Each number is 128 + 32 x the weight over its row's rms, rounded and kept within 0 to 255. Layers, rows and columns count from 0. Numbers have three digits each. The size before them is the row's rms in percent of the matrix's.

# layer 4 MLP down (transposed), 512x192, rms 0.0652, rows 325-347, columns 96-191
098:187176102129107184139091133116140160152139110101133124129149125114117119106123113087165081089131100184074103191176120131156128117152149142157079115153137156048121087130059123157142152126104170125109097187151178134108135110126204134143146139160122124038168106122096133112124130083163152164
097:078149193149101182136105125135114106070153111082131116147124095168096141101131103129090111128136155172092133160101122127093094117151200129084117109168100134104114136150112122162067090126113147159161127094125080092135175112164153058177152094099082176138136102119113124153115076163165113097
088:121132150143110255135131160178173119123075134129138126136145123133086081131157067113122182134146129143150154144156167108109138091149095143125117071123124185083157123120146139149112112159106164142139155064129100081115119161097121147133135144120132103023119152114137122139147114115146190106
094:125174137121126007132160211107130084128124116128133140122151152075145146109108113115128173130128168212121078171119122093089127122138073187140109133118137108097110105140122159153080143142122109185167081102137157133044115145121140105141123110137112082120137072181157140128067088115126076069
100:139110137159111135080114078119141090183103134130109137140090117135140130081141088198147128156124152171139148128106118196142122094152156144108149159144174186111104135116159089170113091118073129083122176141063076111053135077110148112090124100099120129152185096158094094159112118152140137128
101:202127165061170143135124100106174129086122141114144143121113121131125131113122112131147124141039134106129111138164104089184112108178165126149128064177095093099055134176121106160162146109073133106133143154165101103179084135063142113151117139163087115099076066142126113192149164161114109119
103:103082158084119207139148112127104148158103118101058164169058107170156090151175094122091142086203102159140108071132167112141141170103074100118148122124129182152139151109144094089102122119164099106071137150149084109138155161132114124109152103176115151167149154127081119184125142158132148198
104:142144117096138103151141128110151098119144119208158183097175110107095176108158081115140156141118145107126136072141119136134174117175132079120105181148166111100116088094157153134127158105082109171126194132138122145113188097139162201070095168064101134107179148134144170136153102130101154129
106:185160109102165000116129142113111146137127114158120116127092156121109128137122129137144141125157135171173138091116141096134129130155105131108164127129141084132137124172136124108188194119155113128128118082138126134109160141120156144164122122130134140255131116137138116136119160119109138151
102:087071118136123101118111179164133113097136153145180111111086191167115117176172110132071156124154189124046082081145130171121170176140168135104127104104136079155095103159127140178077051142113170158138175075078075123134076093077119091055112142128132124184124095158139103130148094141097079087
098:159176152179110066093164078110106134112130130089130108091102089146124196088147107128125207150122132155144120127147134129153157156161146148141116141103140103189163137160135122127158120175114089109070148072077123105077115133158062180125076075100133118140119121134153155182087093095108132141
105:120113100120190071148135099089156098081146124091086160084095133156187059125145161150163098148119139095130159090143164089074143094227110152149149139091096073101099101164059137118145123087120160077117079144124108134151158087154150071152127127127100088110091121134158118133123087108188132148
101:192221113192117201142133181111097139150171074132102131107086102058055120122133156154119113083068128158110100175125153170097106140135170126175143204147048105156137111117126129202169142172099115101132163127129139084159129064100135096156153188159104111087156130113187131153110173101133130138
097:120170151123160145096138169129106115150167184182125149136139116123176112144145169105158063163108143154132122126151157151111169079109122172146149187091156051130209081141136143138175117175095119133154166126169110070129154127146070132081125135084135134114113118139166095099148102169092179150
093:074157139112130102088132159135113139106166188132140152106063086149166157141067169126098127171104097153079190143117133155135156149143116096163108177127179109105130170097122104175128144164140097071210004150145124130147147120184159155112104138108112190179119110072206086148119145086128145119
101:091090109103156243116140114111131168143098131096113097151094130160124114114162136137072125132162087108174103130080104151159112131086107134154120122128090181166176105122115107167075159160119147145120133080115110144107067129149095191141100112169100110098164137118095182159139161150145140086
097:170098162104121156156185100120122135128091156096151045135098104127131192135091106108142123148125118242149126144125140165146129116136153174156057100138092086144100136092110102114073155136172136131178111075146179130141086124145189139109097156138194137155112079131070120199158092111159108112
110:088162135159125114109114093102192123157142123114146165152109139118155136141151102144135116103145153117112098097103118189148084133142118145155088096142204049146106087107075118132159181173152149143047188166142105126123108133115106098084144120113134120219177153029134122093075068138145151094
093:147125153157071255111112111145132121069142144161147114142152144083102124136129108128153170133128170153155119073077175126128129143158166116089137102131160222161086163133154123132087175104068109090101104137143124106124157107152169160102104145146146146077099099089161105127096136133150102127
102:155161127088090000096133144171122078112138151164093133152123113140122155156180157061119155142173132125163150114112121110142084118115137128154126127095123109097132110136106144117156134147166095155114127172154126144107135134138122112118116123107098124242146197148104154176162123138114116159
108:142094137141142202138118118147177152131149156160135108117164107062138098123109133250161123123103169122156201094144189140119113131096107121112138118109200118140123150126132101086088145097129156172134121111086107131134141120159182145090151062125129197116143125142124158135097165079136109128
100:099176079121069121077121130168117064152109155146111077138115119115122202178121146111134134103101121131159134177195108105089076117162177118115182112096106165123149125131095148118108153091182097143075129161106154102146103156077137126138125106110171159160084132146164103128160149061089199119
098:124129145126181205112181131128113091039185083140118134074127105162073102165122157086128139072098090097073103109069113124111118067137133082154132120073112149091140100088072089114125088112152135099036104131088135107141150138127107128143140134135148185089089154073102143097131159138065125176
# layer 4 MLP gate, 512x192, rms 0.0744, rows 326-348, columns 96-191
091:096140138165127123132162104170081187100139146142114100118117102143124101106126138119172159087113105127139092158068137138092119145110157120128079098173038171148148100164164119181144110110090080126077139123124143164137167153106132111137145108119142117144154128128035097100130103170175160129
092:102183093157148126125098149091081182106118079147122129156077126117104099114145166214159098123178127112146128149163096190152122155103127107107149083139160144154126106081059058165162186121129153118128121176170116151133136139157140128114181155130139186176148120165133157149106124167093102097
091:131086090150079090106122121124167122094110128145105069081088162078140135157132192128155119169117176101137092187142142168101130133116113152104142102149120097134146158137142206112162128149131123173079162092148116127172194108104214132118104181044153178147170145145162128114114133122137126154
096:093149120166086126080171129095157145169119106084113085124156107109106154078180084156153087148116132158081168142070090190104130166102141162150128129190142103048096169125118100138128118164096081167091179127140141071103156063132146120127098028092107116103145109157160084184079119164063113124
108:218100071155060144124089146156128140109108193105124140155109126150088169152146159125111177141207183098157147155123113123114109156107204149135160216079138130182133115096217104153134135166185105100112119140101108117078097096164101114073062152101157141136166112116164149073124107102144132167
101:126114091092120103148146125111114119089099099136133100102069084086072138140110132110110143154185189116161111133098128140081108082080130105183186129170082092142131167167146115123124169122176080128149092103077135130125149151097193147087129143131083124182160123192112160123103101139117067134
103:141183114125121086152048174166129147156143103111072097136080094056139143123140173124161129126112127098151137177093100187113094139120144184176124096132147114103174094143114120119164139199190179133120031132074127165163188162109133097131093105143145144147152157121113137166092150127119128077
101:114111176140134100182095124184136098179118157103145164149177130168133089111082129091125113143089122151124095133116013103188145111095131106134142180145107078116101153174165148099135114138088123124182169172111087122141118160119153159189119156136172121150082137109138187102104116102141131144
101:105111157110141133151112121112095088128160099179167151101160172121155154143166131113168154127134127119119147117117162101113183147056095099086107111148105101133155146092122125103111134137057073111138152158122122149100152178105212149136164115075145144125099144161111102099160133169122081169
102:191065083142134097148136149137127127121114143100124100093159162038188154183160107124121091086125199136203120120114124171136071164117125134114166147113075136164106119116166137170083094100133109072126098175066128113201116131100132157121128189108137169161134099115168090057185143132127128089
100:096164167101160129092142104113150069160133142139143160174171175138174106103104140194133095161085108129104100132118079101171149071156091120136150111134155112167136103115146191129096107123129054131092183161159184148108153079161179121172101108145177101126088112208166154137157133154127140098
100:126165132152139089094067131131120142128097134146154147119122118040061147137168207113122118115112102195130134169070130114151185154142127161131158178105156135218152129144078153165181103130111079121119114190109111117154070136093144148060132085164117095136129109164193163140126166154105121133
096:086148131097045109189128098158131145098116100085180168120193135116141105140137139095123137097142138072125080082174116113142084152110142091142111180167105107123090078167187140075143124123134145113141191097123162111048075094177143149135143142097157172114094160093062120161083117099136076119
091:122110102102076084139164069177114130171165110117105096116119128199109139159132099079106149059132089146174129082077138145126124111151092089121148092131107102117160156125152138190150193083148144139147163177136147142110084210131107155128116174083148139185154137098148076063139127071097135138
096:128090086105140099112150114166111125127111130097071123134149150131081140114115132092124112099153166103118141134108143096121163107102143138171092130204136089132122078138123132202102159106139172122185149078085180159139084103157111089080105130152139210223077144120128159148135128079128080154
092:121140156144099158144132046140111093141144127122116043130117127103154165173098134073125130135128115206093099144137120155089089122073138106122104101138075116114119114092134086140112175140131110118139120035149241095143154143176172167140085154157138137148120093106076152179193097141157085045
134:104178129185090094129103130083159079165130104137177148171157112117125152124154105097163092158127088084115107152106136125139107168108150144160106146143149092099109129105130098113139134140129127098136198183126129152133097123155138079129121146101107094202193171144112153084145089135150145161
095:143104132154145129129137130118108085092118139102107210064141144110146141133141124168138083103110093137118108136119140141160144144142099184123125074129113090109184125094125108120102090077162100139166165133163122176128100103093194177076195092097109171124114130118151140150199120179094110182
100:116140151116136108183123110148121133160107096133125098093140152097125153141136130255118151112138146127097092103149133160119142125134128147085135103165068140139073091165155106119129095098112091123149103113111105167146115160113144141120133188092115162127085114084083099126121102125150097127
119:226111061115078117173114095167145176096172127070126113096084109126147128152111172138124154151090134076151104193133139155165137092089169165106149117097197087155132151170153153132111162093154095136159126055123102103091167115128192126165156112131158125139100132108131131104171122115111079098
095:164147137110136098150128096127161115137101158184070179138177156159145177088173070136093124168124164206128140066079150186142111175143062105132157093132146133190079104126162126142186164159058101139082184127173081153093148113203108113124109157176147111116142141123126141153119121137196075154
102:126129058121073102088093134143106111181140132134175063182125150099126121121078087120146133167149119161113135096131114117152180157140117156117119051162098085138056134147140145054112055121082111132137087082090091094167117171060179137087109138106117170155154132145072088101111133125161128120
097:127161055105105117040137151133068134129089130107140112092137129087110174052103116120103129146094166120142148111141042138152198173151097098117174160106203150086159113122097142131101119138090114108108174128123097089109042113149081078084102166103088080136122134159148208133101119197200170131
# layer 4 MLP up, 512x192, rms 0.0687, rows 326-347, columns 96-191
096:138173128142110113173105145085135088123144115110107113149109110135052138131135127113112109130125107106110142125082153092126106093129170190192064091149082119141112139159191123131118148161133200138143119135139140123163109081123119111105084164134181147150166129123115184131152163112159188106
084:100153157131157145070131159104143160115129090176117166138112118158109125154157140163154123114184082104133149159186123137213161104134093127121170084108180121156096105079048078210161149202144159150111131108177107113093064120160065141117166116122127181116112059166136124147082101094094154122
092:130137124153138114149204135124073108197178147080112117106138114159130115122111107117044195142117149168112103105121107105177103152167122139114103201176133097094146137191189137207124132172139125162122109116116179124096100125122158103137120065112157108135147141155138156103123110149155100093
098:123138145123115131106118103150092136145098092127098095149117119109128085136089151164107104151106107160146133166135116101139062154107107096067061122103096159136124165164111121090111140062121113061164101193106118139068153104157108194113112096095149152143145128123173114103140123073093177115
102:080175131128054154100130087143141145120136140166113055116114135062096127098100163146144131106121107033094178105095158154100120123159107083081138101106195145142153162099192144130133124146138160139211117097074122147095155115161156132124083164106081147139072153115122175103091169182157123143
094:112071092163139134193097103166120140093108098151150119164070086147122174151133106103041086166175166169156122112139125129111079074075091098094172130140144142157137193153145065130144154112157127083135107139102093147134148132124148152078113102202080091113157099114100158164132164106159063169
103:134164121112161161119118165078136145138119104165154151128110134130103180096143146150051155150139204162149135080103127171143129115112112082165091103155119147109114189122163143130137136123085105129095129064135111117050096127148128152113119154130058130129159152112133102142125144124048114162
090:208133085120107125105150099064100133119137097120128084120074142080116194134135132189133153127187170130144155114094160110143080178216109140101162118096203125147124161115134112126142171092153125125096130083093146141104141113151157096083122115121100139160176154142149084150163147125122133084
101:122135183169033094124076170079054135083136113140128109134173150188102174146126102068116128068124151109152134114121108127129115133077118095203101129082153126123154114161102033131133123147147122094136114119104130094145134077122143105145128155115180159122113127147123140143100067179118151175
105:087162107114150150064097075143119139084125121116165100111101103183112132051112160127138223117147119099096147115097120097183114110134102152216103139135180116108129132093065146116124163163110094154109175046204081111062169150169107109133121121165129090124152140135107141139049100084098146127
104:086098150072151162101164077163086146155154130129167132133167152118127150124147148152164110095156132096128103147146149162082144082074144106127111107174100156127093137116109171132154068126111088123099161148122159158140126137177097167181160116193093097112128088137097161063145169132097184129
101:046121118164106112152125089163075098126157156084112128147142107121125111078144185099110146121082122132106104132090161113105191091184155133142103213095140094098124175125116108064113062111142120038152183131157154099130124099079145118128123140125148076167141101109080151155122126090105191073
099:140190114127164156119104143110129123084149153135108111085108110122135182088161181093097046189074137149132149136125128203109056134126198199159112100150141173086154096069087085139124144159178088142128070128197091105114187131150107101116099118194107130103114137154156177124215128155096165173
090:072148132140149086103101212112141126112100137152119111079110075068126166146097117145120096170097102108057135119098145131131093119142169076134137132133146100078059144107154104101101101206125170168139026074132085096140129132103104122141114083142117120153118101115091137146046146156158142098
097:099047092143162138140107126160115139169116111111051096159123153173103131104145144091094129124154181147110160148156137108149169113081092124171107137204108113158127104090120113191131159145148193115144137086058133152150104125145100107077120083156114095149135138086122181139112082087116098139
095:082071147129141115180165150131131094179082087150168122113126091090121115151110095170143094136118139166110140127068175160072179098144072101137078080179063119081150179158119077108140158151113114108098072173106162102106162145123149116135109125136172140121150085087102109160187058120154120121
116:132122103096152128077176164145101107110154191157121105101103165145126125102149130134087138139079146192144098123112159130103134128105124109121126104074157151099171103116156161124156033111043194149163166112151152062091140109143214143058158151117118147136090106148126131170115174175110102122
090:125144110179130142097135133156088074067132145092158169131130111152109117115173135171159087073128137152135127155090137136106163188159116153104164050165135127182125151091080097096118057138168149158161090145188054139146115115108155160062116110119161146126123140117128134168144124206120085141
098:158164142132086114097182184123150125129128130141128173182131108170102163076185152120123118130165086126125127066144072149137087102083092106159167096090152123117140138102112125117137136135168120156160118157124109141129096104146107130087112113169094073101202184181167168102137122117098098177
120:170163067160061133217126113115149117123169101131149150185065129150102099118122082115150151117124083171103126145101156131114179173086189155133145061081151138175158140141098172128140169075122111065159117078165145065124199121136181075160111145152138123135113157124095140123176174079081106094
100:131043131120087145130121126111093164098124083147135167118204187130109132119066098132136120118191113133109135113094147126135151128124100130133085118133125121110045126165090166160177180116136144106179143132125097202156155127119181154147110180116075129101126153107120183181187137140108099148
096:107105096145107163066135129125084135171133113114160079122127141084092104183067127100109137116139129119105062090108145162112115075158107127133124056182077111063098137168081095105100103138044192131139078109039163097136095163102160114088161111170119137089153113102061145092150137127175115122